{"rope_theta": 10000.0, "qk_norm": true, "tie_word_embeddings": false}
Each number is 128 + 24 x the weight over the matrix's rms, rounded and kept within 0 to 255. Layers, rows and columns count from 0. Numbers have three digits each.

# up: layer 3 MLP up, 2240x832, rms 0.0449, rows 333-388, columns 288-319
# down: layer 3 MLP down (transposed), 2240x832, rms 0.0403, rows 333-388, columns 288-319
# gate: layer 3 MLP gate, 2240x832, rms 0.0444, rows 334-389, columns 288-319
up333:112139158108133116135091124163101136136139136106125125124129134090121155084124102160135111113151
down333:135130123133131143107167126116110142145115127138133121137157140145127127159113135115126149099105
gate334:109145107088101138110097114104126155145107131099120136116147104111162142111109128158112127160156
up334:095112128116130136092080109144126154126154125140128113115121075090135106135156140113100133129111
down334:096181108121126151125163109117122131132121123115121095126145124115152093145127096119139104182132
gate335:128148117146143135111144127210146158163166126141140080132122099133130116147125127151140113104098
up335:105151106109113113086181144125122150120156123119147091111114131090143140151118152124162137108166
down335:122132088137157158145107098130137122178118117130085109130143107104120138114096130144109123125139
gate336:148123130108111169124106126111131136134107144162168095200122124125122126132107171103105135151106
up336:108167091151108129170174131153072174082161121138159139121131148080136115126155105136143122140187
down336:148146151086107164170098104149140172091152143120135146130100128161146109090097154112133078115159
gate337:100147165108087106123102112167117158178113142136153099133146136100120152122119131123146140101129
up337:117166136142136172125097166119099092095132131143085103138114095137126129144163140139095135148128
down337:113129121143112130149151130149134087130132178121099146159117117039099165131132171136131124171129
gate338:134155130086123121119126155152157106169134151077183146138153162124117130143093158144123139130105
up338:151119113079123125109144128101123128162121148106142126141136152125107122102081127102120131127129
down338:092116117163110126132114114151116139106100160136114117143128139130122131167160135131130126123104
gate339:123121137122147101149162169114098123083145142125088169124147128111115140135147141115120158153081
up339:116147153124151112136134145138162091053156115170104119136123125147121127094101159150113124130075
down339:131117110146129168125149114139145127149126147102121078101159132091152081102114119166095123111167
gate340:099081150129129114122163153099097132155070179157100122158112144129146147146161156129117120115083
up340:149136107110108134140089140091104137093128112151129090137115099134090176184149154177143169118131
down340:134092135113112109073114124151157173108124112157114126149134091162104116108139096128078123118110
gate341:161129081152110108133086097107121152105097176102128120077131127134120140105104112152139152147105
up341:128125123116125121107132156120143158172174128145094110140156136108136143136127152117108164151127
down341:147166127112066121152078105130136152048153106110099102117138147115154116137143109113153121128134
gate342:109138134098113119121145143133096114131141138118079119130118125177098134143131143134153090089104
up342:150112118105142125190111140130104142151145115123086140115095177134153157114152131088138104148121
down342:142116127129106139080137098133105129120125141122142119114140124094106076114111123146134142086154
gate343:087104158143114135172124079131150143188111152098159136123149139123045139115096133121141120172144
up343:121136145151101166155138117100138144134130141121145168116164143108109088135147099073123116121133
down343:121124117139157124141129125141095126165151132137119096128111115169121162114132125130134118108169
gate344:106109153112138150133115104142134104127087171123102145148119114103115159125141192155103154143121
up344:148155110153145136100070131133135103085122155141142106160126162084134174141149141119166110120084
down344:128139135125074169152171116132156151152152119153149134138166109163140127136067140135103135123123
gate345:126110125109081129137149096087106115151106098128144065141158100096125110173142110146103137122130
up345:115089148147093087123082136107135088120126104129049157135110109103069118112137128128110117159170
down345:124116103128091088105117060132118114145172075126129153132123099134124111143144118135108148128144
gate346:097116136124120137137090124144096139147101173132137089118159143071109185119147143113059152153086
up346:118138104117105154167138130125161146145148156091046107117160142188072135155134192137133101133109
down346:162101137162148106156103163133089133120141139110086122104128086167153111128117119111123119113130
gate347:140155131139137165134123110079120132089125091124139158118144092099114123123109142125082145191138
up347:092089112155153134114155112154094125124138081135096129145122125126136140142114138102108111131163
down347:127136105092170124159096106137131141108136116134165097088144130093145113176162112144108123134125
gate348:176119133140126113158134113122143117127138094140125130118150162149128101116128119146114090161121
up348:118122135089123080152137150130132133106122157138083159092171133135138143104127146124101101100160
down348:131136097111152143095108113098128108151117155096125141137105114101124145149138164120120170166086
gate349:108148122101132159115116141116136122110131122114100113159092104148132124153140132129152143133134
up349:132124136109105130104116133114176130102128157106143111121119130099154114120102166117124105131161
down349:140143096135127145113117121149124150108110117168166134155090140157126109177100119158128154162100
gate350:093091181080143129173117116121108129151135142133165121127151152164132140165128138138114155095118
up350:147109193114124130168142158140147109119101161054164169124115139136146164078131110121144110132107
down350:116163091127084121089162149126118143117089136124088152123126145053121113144132139112106126098125
gate351:112111090092128106159087106163109146115133163144126065112071095119081116136144137118150175133160
up351:126140127171122160122122095114075122155126107120159156119146187076124158099131130120124148162132
down351:197168159079131152113145104133131144150113105147170101107131176116127115165144133136129155130146
gate352:064138126095101148116091134106129152149130189101146087154148096114121160119156146138093137115114
up352:173120069154150113095123152123145115092136123129145140119147111089142150062118074113146136145074
down352:126153113159179140127148134069110156114128160134155108141093147131137133117111163128105119109125
gate353:109101128060114165147122132131114138129135111125115084152124102151132101144091189124157128117117
up353:127143110131168152179133125125078124163092134079144134167127138191177164124113062145110123094121
down353:117145152123134127178104136147143138139107106125140145132114086071134167135137132116125119166133
gate354:182117114146106135088127103139111129147156154147085110139112115146120051197150178146132158166139
up354:129121106135097140119140114136098206118141155114140109115120157169080146157141137151179141214074
down354:119127161148133162128076149108136121143095117081150159154108086141145102122181099153089172123093
gate355:128152167163120124137147147142111129108142110140118125105160115105143137152125128116117158130130
up355:088114157139130103132102174126102143157142116081113080132104099116124136124165128105135100172120
down355:141120125130183116139125150132094109093145124129192159142125142151113131142129122072122085131160
gate356:132124107126137219079135133103128088138097158173143124142146177127116118132115089137116113142097
up356:115127133098133124133139120128134119132118082107135118113106145114136116170135112102084142111159
down356:171121132130121110105101100113144107100088153126131111131127115146109122081155148143106094121122
gate357:069126118118145145101125128158138106123115152136069125099179160109097128089174144119122111134164
up357:128107138149120136113100146141125110123117099134155155127134150126144129131096109111120129082121
down357:153150137125118124168151123091116119144135100128150131129090124145165098151151118139129124112103
gate358:107149155085098088166147138162131120125139123134118134124186114170130122145132122087153137122130
up358:130133106108191128114142166112125063133134131096145136139090094138130157148096120130128080086114
down358:131131108123093129115138098114142144083127145143170140133147165100097129165121140138136126127153
gate359:102106110150076161099183125113194119147089132114150113113159161151142141147141106127126114157121
up359:121146168140078113166147151107131150143126137132135110120122127135160093167110129142181148126117
down359:126129104116165096193104099074094123099136119146101134130097112093114142092141158141072095133134
gate360:226124153152065148157110108084135111165162106130126176096100156149103127119157100108118129062162
up360:096154134097145166081147159164138103117160137134141108117146113128154132192104130169165138137065
down360:136108160125102101155089101137118147159127096109125155115117142164097129071135146095099151109168
gate361:116138111160120139139114105108111109142100116097131068162133119142102138090132135116156144152125
up361:144123180109164099161107123105201122145094128122160134158109110125147123127156171108167184166157
down361:193135126125096145103158093145172148105076117104154133114096165147119115119171159143122160162154
gate362:115094100114129159151121098089117141150116099151146128128148134164157100172131126099132135115142
up362:122129119141096102144166149179116141098154133084131133143125141151111109132134126118129112156149
down362:136108118122107124103148123127107152093132143130106149150107121126112142133117158129163096127130
gate363:105170116113112104122124068153115113109172078131127116140106080121115135134104119100138119103176
up363:131111089107124110128076141129069133104082128109155146143123146151107110112103111069160139071125
down363:161131146116122083144096147128129148150128129124173128162102141121108127110134142147128109197105
gate364:148139143125142107077101114106117141128151137106125158136124082109113112141133128123148165128132
up364:121133127193135138138110134161159122138109179148116144162139126145092134126149124100168157109120
down364:121105121112108137103161144107118117147168123163131171138124076111126159132109127108077146090108
gate365:128130177094153142115099135109151136086146134123179088174116147121091141177082165081121122116170
up365:139151144129134121117113124177121140109150144123162089084140085113126111148160165175102137105101
down365:119126127126173133106125124197185109144159130131128132130124137132118172129101149151149102107145
gate366:113133159154127149097127155122163099140123130132142105129120090095113133112135144097103105108133
up366:119143077148121089173158129118128101133157135111095112127106097140135122130099140124129139116180
down366:134129132154128135167163158165063152124124147126133109141151144091106148133113161094181100133114
gate367:175142134129124134168123146085088153129095124123105112113083121151106121098083106145133138093135
up367:141121159171099133151104138136162117144090127151123138163140164140132115100136102140098124121160
down367:154114140094165124150145166097086149117152120138076082134138166172106086123117121113158080139088
gate368:128131099150128125111148082140112134135119101168169127162102065143136098143113116081091121095135
up368:126113126149115144130141150149111146128122140121139107118141119140143135124086158129136095144145
down368:136151108157120051095127140154076170125187092121145133146117144138153114143139135115117131121104
gate369:129133080131133167146136107122140109115147120144121159143138129174155136156093122086116157089118
up369:156082166121117106138150083088116118099103148154131117099121151133126143097146117128113160163114
down369:127114136174155120102142104111085135147123137138114121161168155111102131142112090131085120132109
gate370:120134190088167115147119124151123088141108138109140097173110140122134102112167098114120152176107
up370:159152099141119166155115115148144143128116087157141128114127111110155116143114158157126152144147
down370:149139127137134138112134130078117117140136098131115075157111131124132138103152170130100110133079
gate371:112120117119071171073088156132104086127091165153110135135101131154134135113162094113144154143124
up371:120125183144118123142150117102135114112139145115132105151130123144128146117126127125131089124088
down371:137148125111140145138098142147162118123132126117138130100153136101135134115120135135150136172115
gate372:106104141153124117118114129138070159134112115078100114134143121162110145157127115126098098128124
up372:107116124172109116061114111120161136122126139107108145138124122123094104101147139127127128169093
down372:106162129127126112160104131127073117108137120119134137149113138138126102130172134156123099122122
gate373:126111169124106113128131087117127121144134109134121155134143142113138135099116148104121129104123
up373:129118100133151154143117138108134131146126149088140101114217201200170110117156165125095118101098
down373:185152169117136154115149126110111119177140135155146120168093103136101124150083144191153171085124
gate374:135126170057129155148107119118126147145141164159098107127122124099120094143089107174103170088153
up374:132133112131121114103147141114114122111072085130148110129125140139128122055156107056070153146140
down374:164097075166096139141128092116095125157122130128095122123109101165098105148098082120104110159146
gate375:120092159094162150141130130131140077132108133144149140122122107132074157106135122115161148119111
up375:102129128097110100110114127161095141121174137115124131108155143099099136149091134125101092161145
down375:152134164132094178145073130162098131135127119124161100143087095122131178140144153111143136087095
gate376:136141115148111117114127122118127175120084120147114159135142127081165140087148107129121148201163
up376:099107107141075114127098142160088159144176117139128139130173136111123095149154070126114144139097
down376:135131169129117176134119165115177115094171148119145133109145072119150173158114110112145088073117
gate377:116149127113168117089100120138171113157120109138119076159117108144123132142115161123125139177132
up377:145157099104133103125139143125124137101104108105146126106102132106135142104122104150145085148101
down377:147082099115150120142151095152105128139164124119139114145153155145125147111132146115152151124147
gate378:124156137129101112110126117131117161113088117121117147170160118123122173098119121119117144087114
up378:126118104161173153116174106107124070135122134104108129128130147153124129147155125121115114106146
down378:126109139101078089147110112158152148114087105076110158145126067095131074120132149132129157129139
gate379:111093116122110161183112134143100157098109123148151179126176102131092107166132158113133151131105
up379:127143157145102160128159112126169132151088094105165172137123130124111134110169101140117119074121
down379:138160135124129150147109123135161119177096158131114130146107118170142152163094082110143132138154
gate380:125137153101118127140114098130105095113126113098085102155118091111106103119101134136173118117146
up380:101130116164170099126139132106093117131105097092090128126110135143164108075167156108103103151129
down380:133130111093116131130134123169129105131134170151096168156087138126126145179150113146149131137131
gate381:117139130127106118137102090133128138138135175192146143114139129101100101107113123122132161155123
up381:110172151106146109146129104129149142173131163124106120134134181149147122088155110171124119128133
down381:105124163157058136132101114135183121085123107163097130150126077123101146131149150156108116140056
gate382:138128156115151120114080070149070111160130153136159163160110107160137118101127187110182166137130
up382:137118183120129126121160150129114121100130137124109093185087133106062091160134150141126091098100
down382:163112092150127080175152128109101121058095117112123115152161085142108111118189156130169145211139
gate383:120119133069149113101106129123143104162119191096103095130124136088124150161127135080139163148109
up383:142138137093153131097121157115127080138128137129127096109115157137145152167105156115113129142141
down383:139097098143140132133120134138137112105101117134139130153148147138104153120134153125101079155121
gate384:140108136115125143103158093104133155132152124140132149148123102133123133145115155159113117122169
up384:098145165118125113123139116135130141088147091155094091127149098124118113119151096127164113123143
down384:130171091151118118147103104165087126125138142078085150141155147170141135152143140153095072126129
gate385:126144207157161129117156091126141204142120143139172110126146163112120127138144123118121149077096
up385:114137131121162104105135084098147144141165179158104102146139169078121124153166163114146155149104
down385:143123129099119119135069142170107100131108120102119160112135123151107086174124136121119123136154
gate386:138096160110088155128083122130150100179139135153137095183151114178036129145098157120124101152157
up386:117144141117075145126093115095172127134146121103130075132111114145168092117107144157091071109096
down386:089162127103133137086162110179132152114111080102139157134116123082162104126109105093127137145136
gate387:117129142156105111118111087105114135119109158106135102122153163152094105095144158154111119137136
up387:149111140127100165132174142133153143134131100105142169113118089103131161133136161120191128130092
down387:164072110132164163122148134138102160149137101160183093143120082189142140148132134116112129129132
gate388:103100111106122153112140125125123158123118134153146160105133137094137091121118130084111162125139
up388:126108159101146105167107147113120138117187154120155136102150124118140200069084134120157163106100
down388:103154124138135138180161131143098111112126130124136061101174156158124155118134144128103112155109
gate389:109135146117144149107106091120155166166155131117142077141133096140107150160121138147078168098112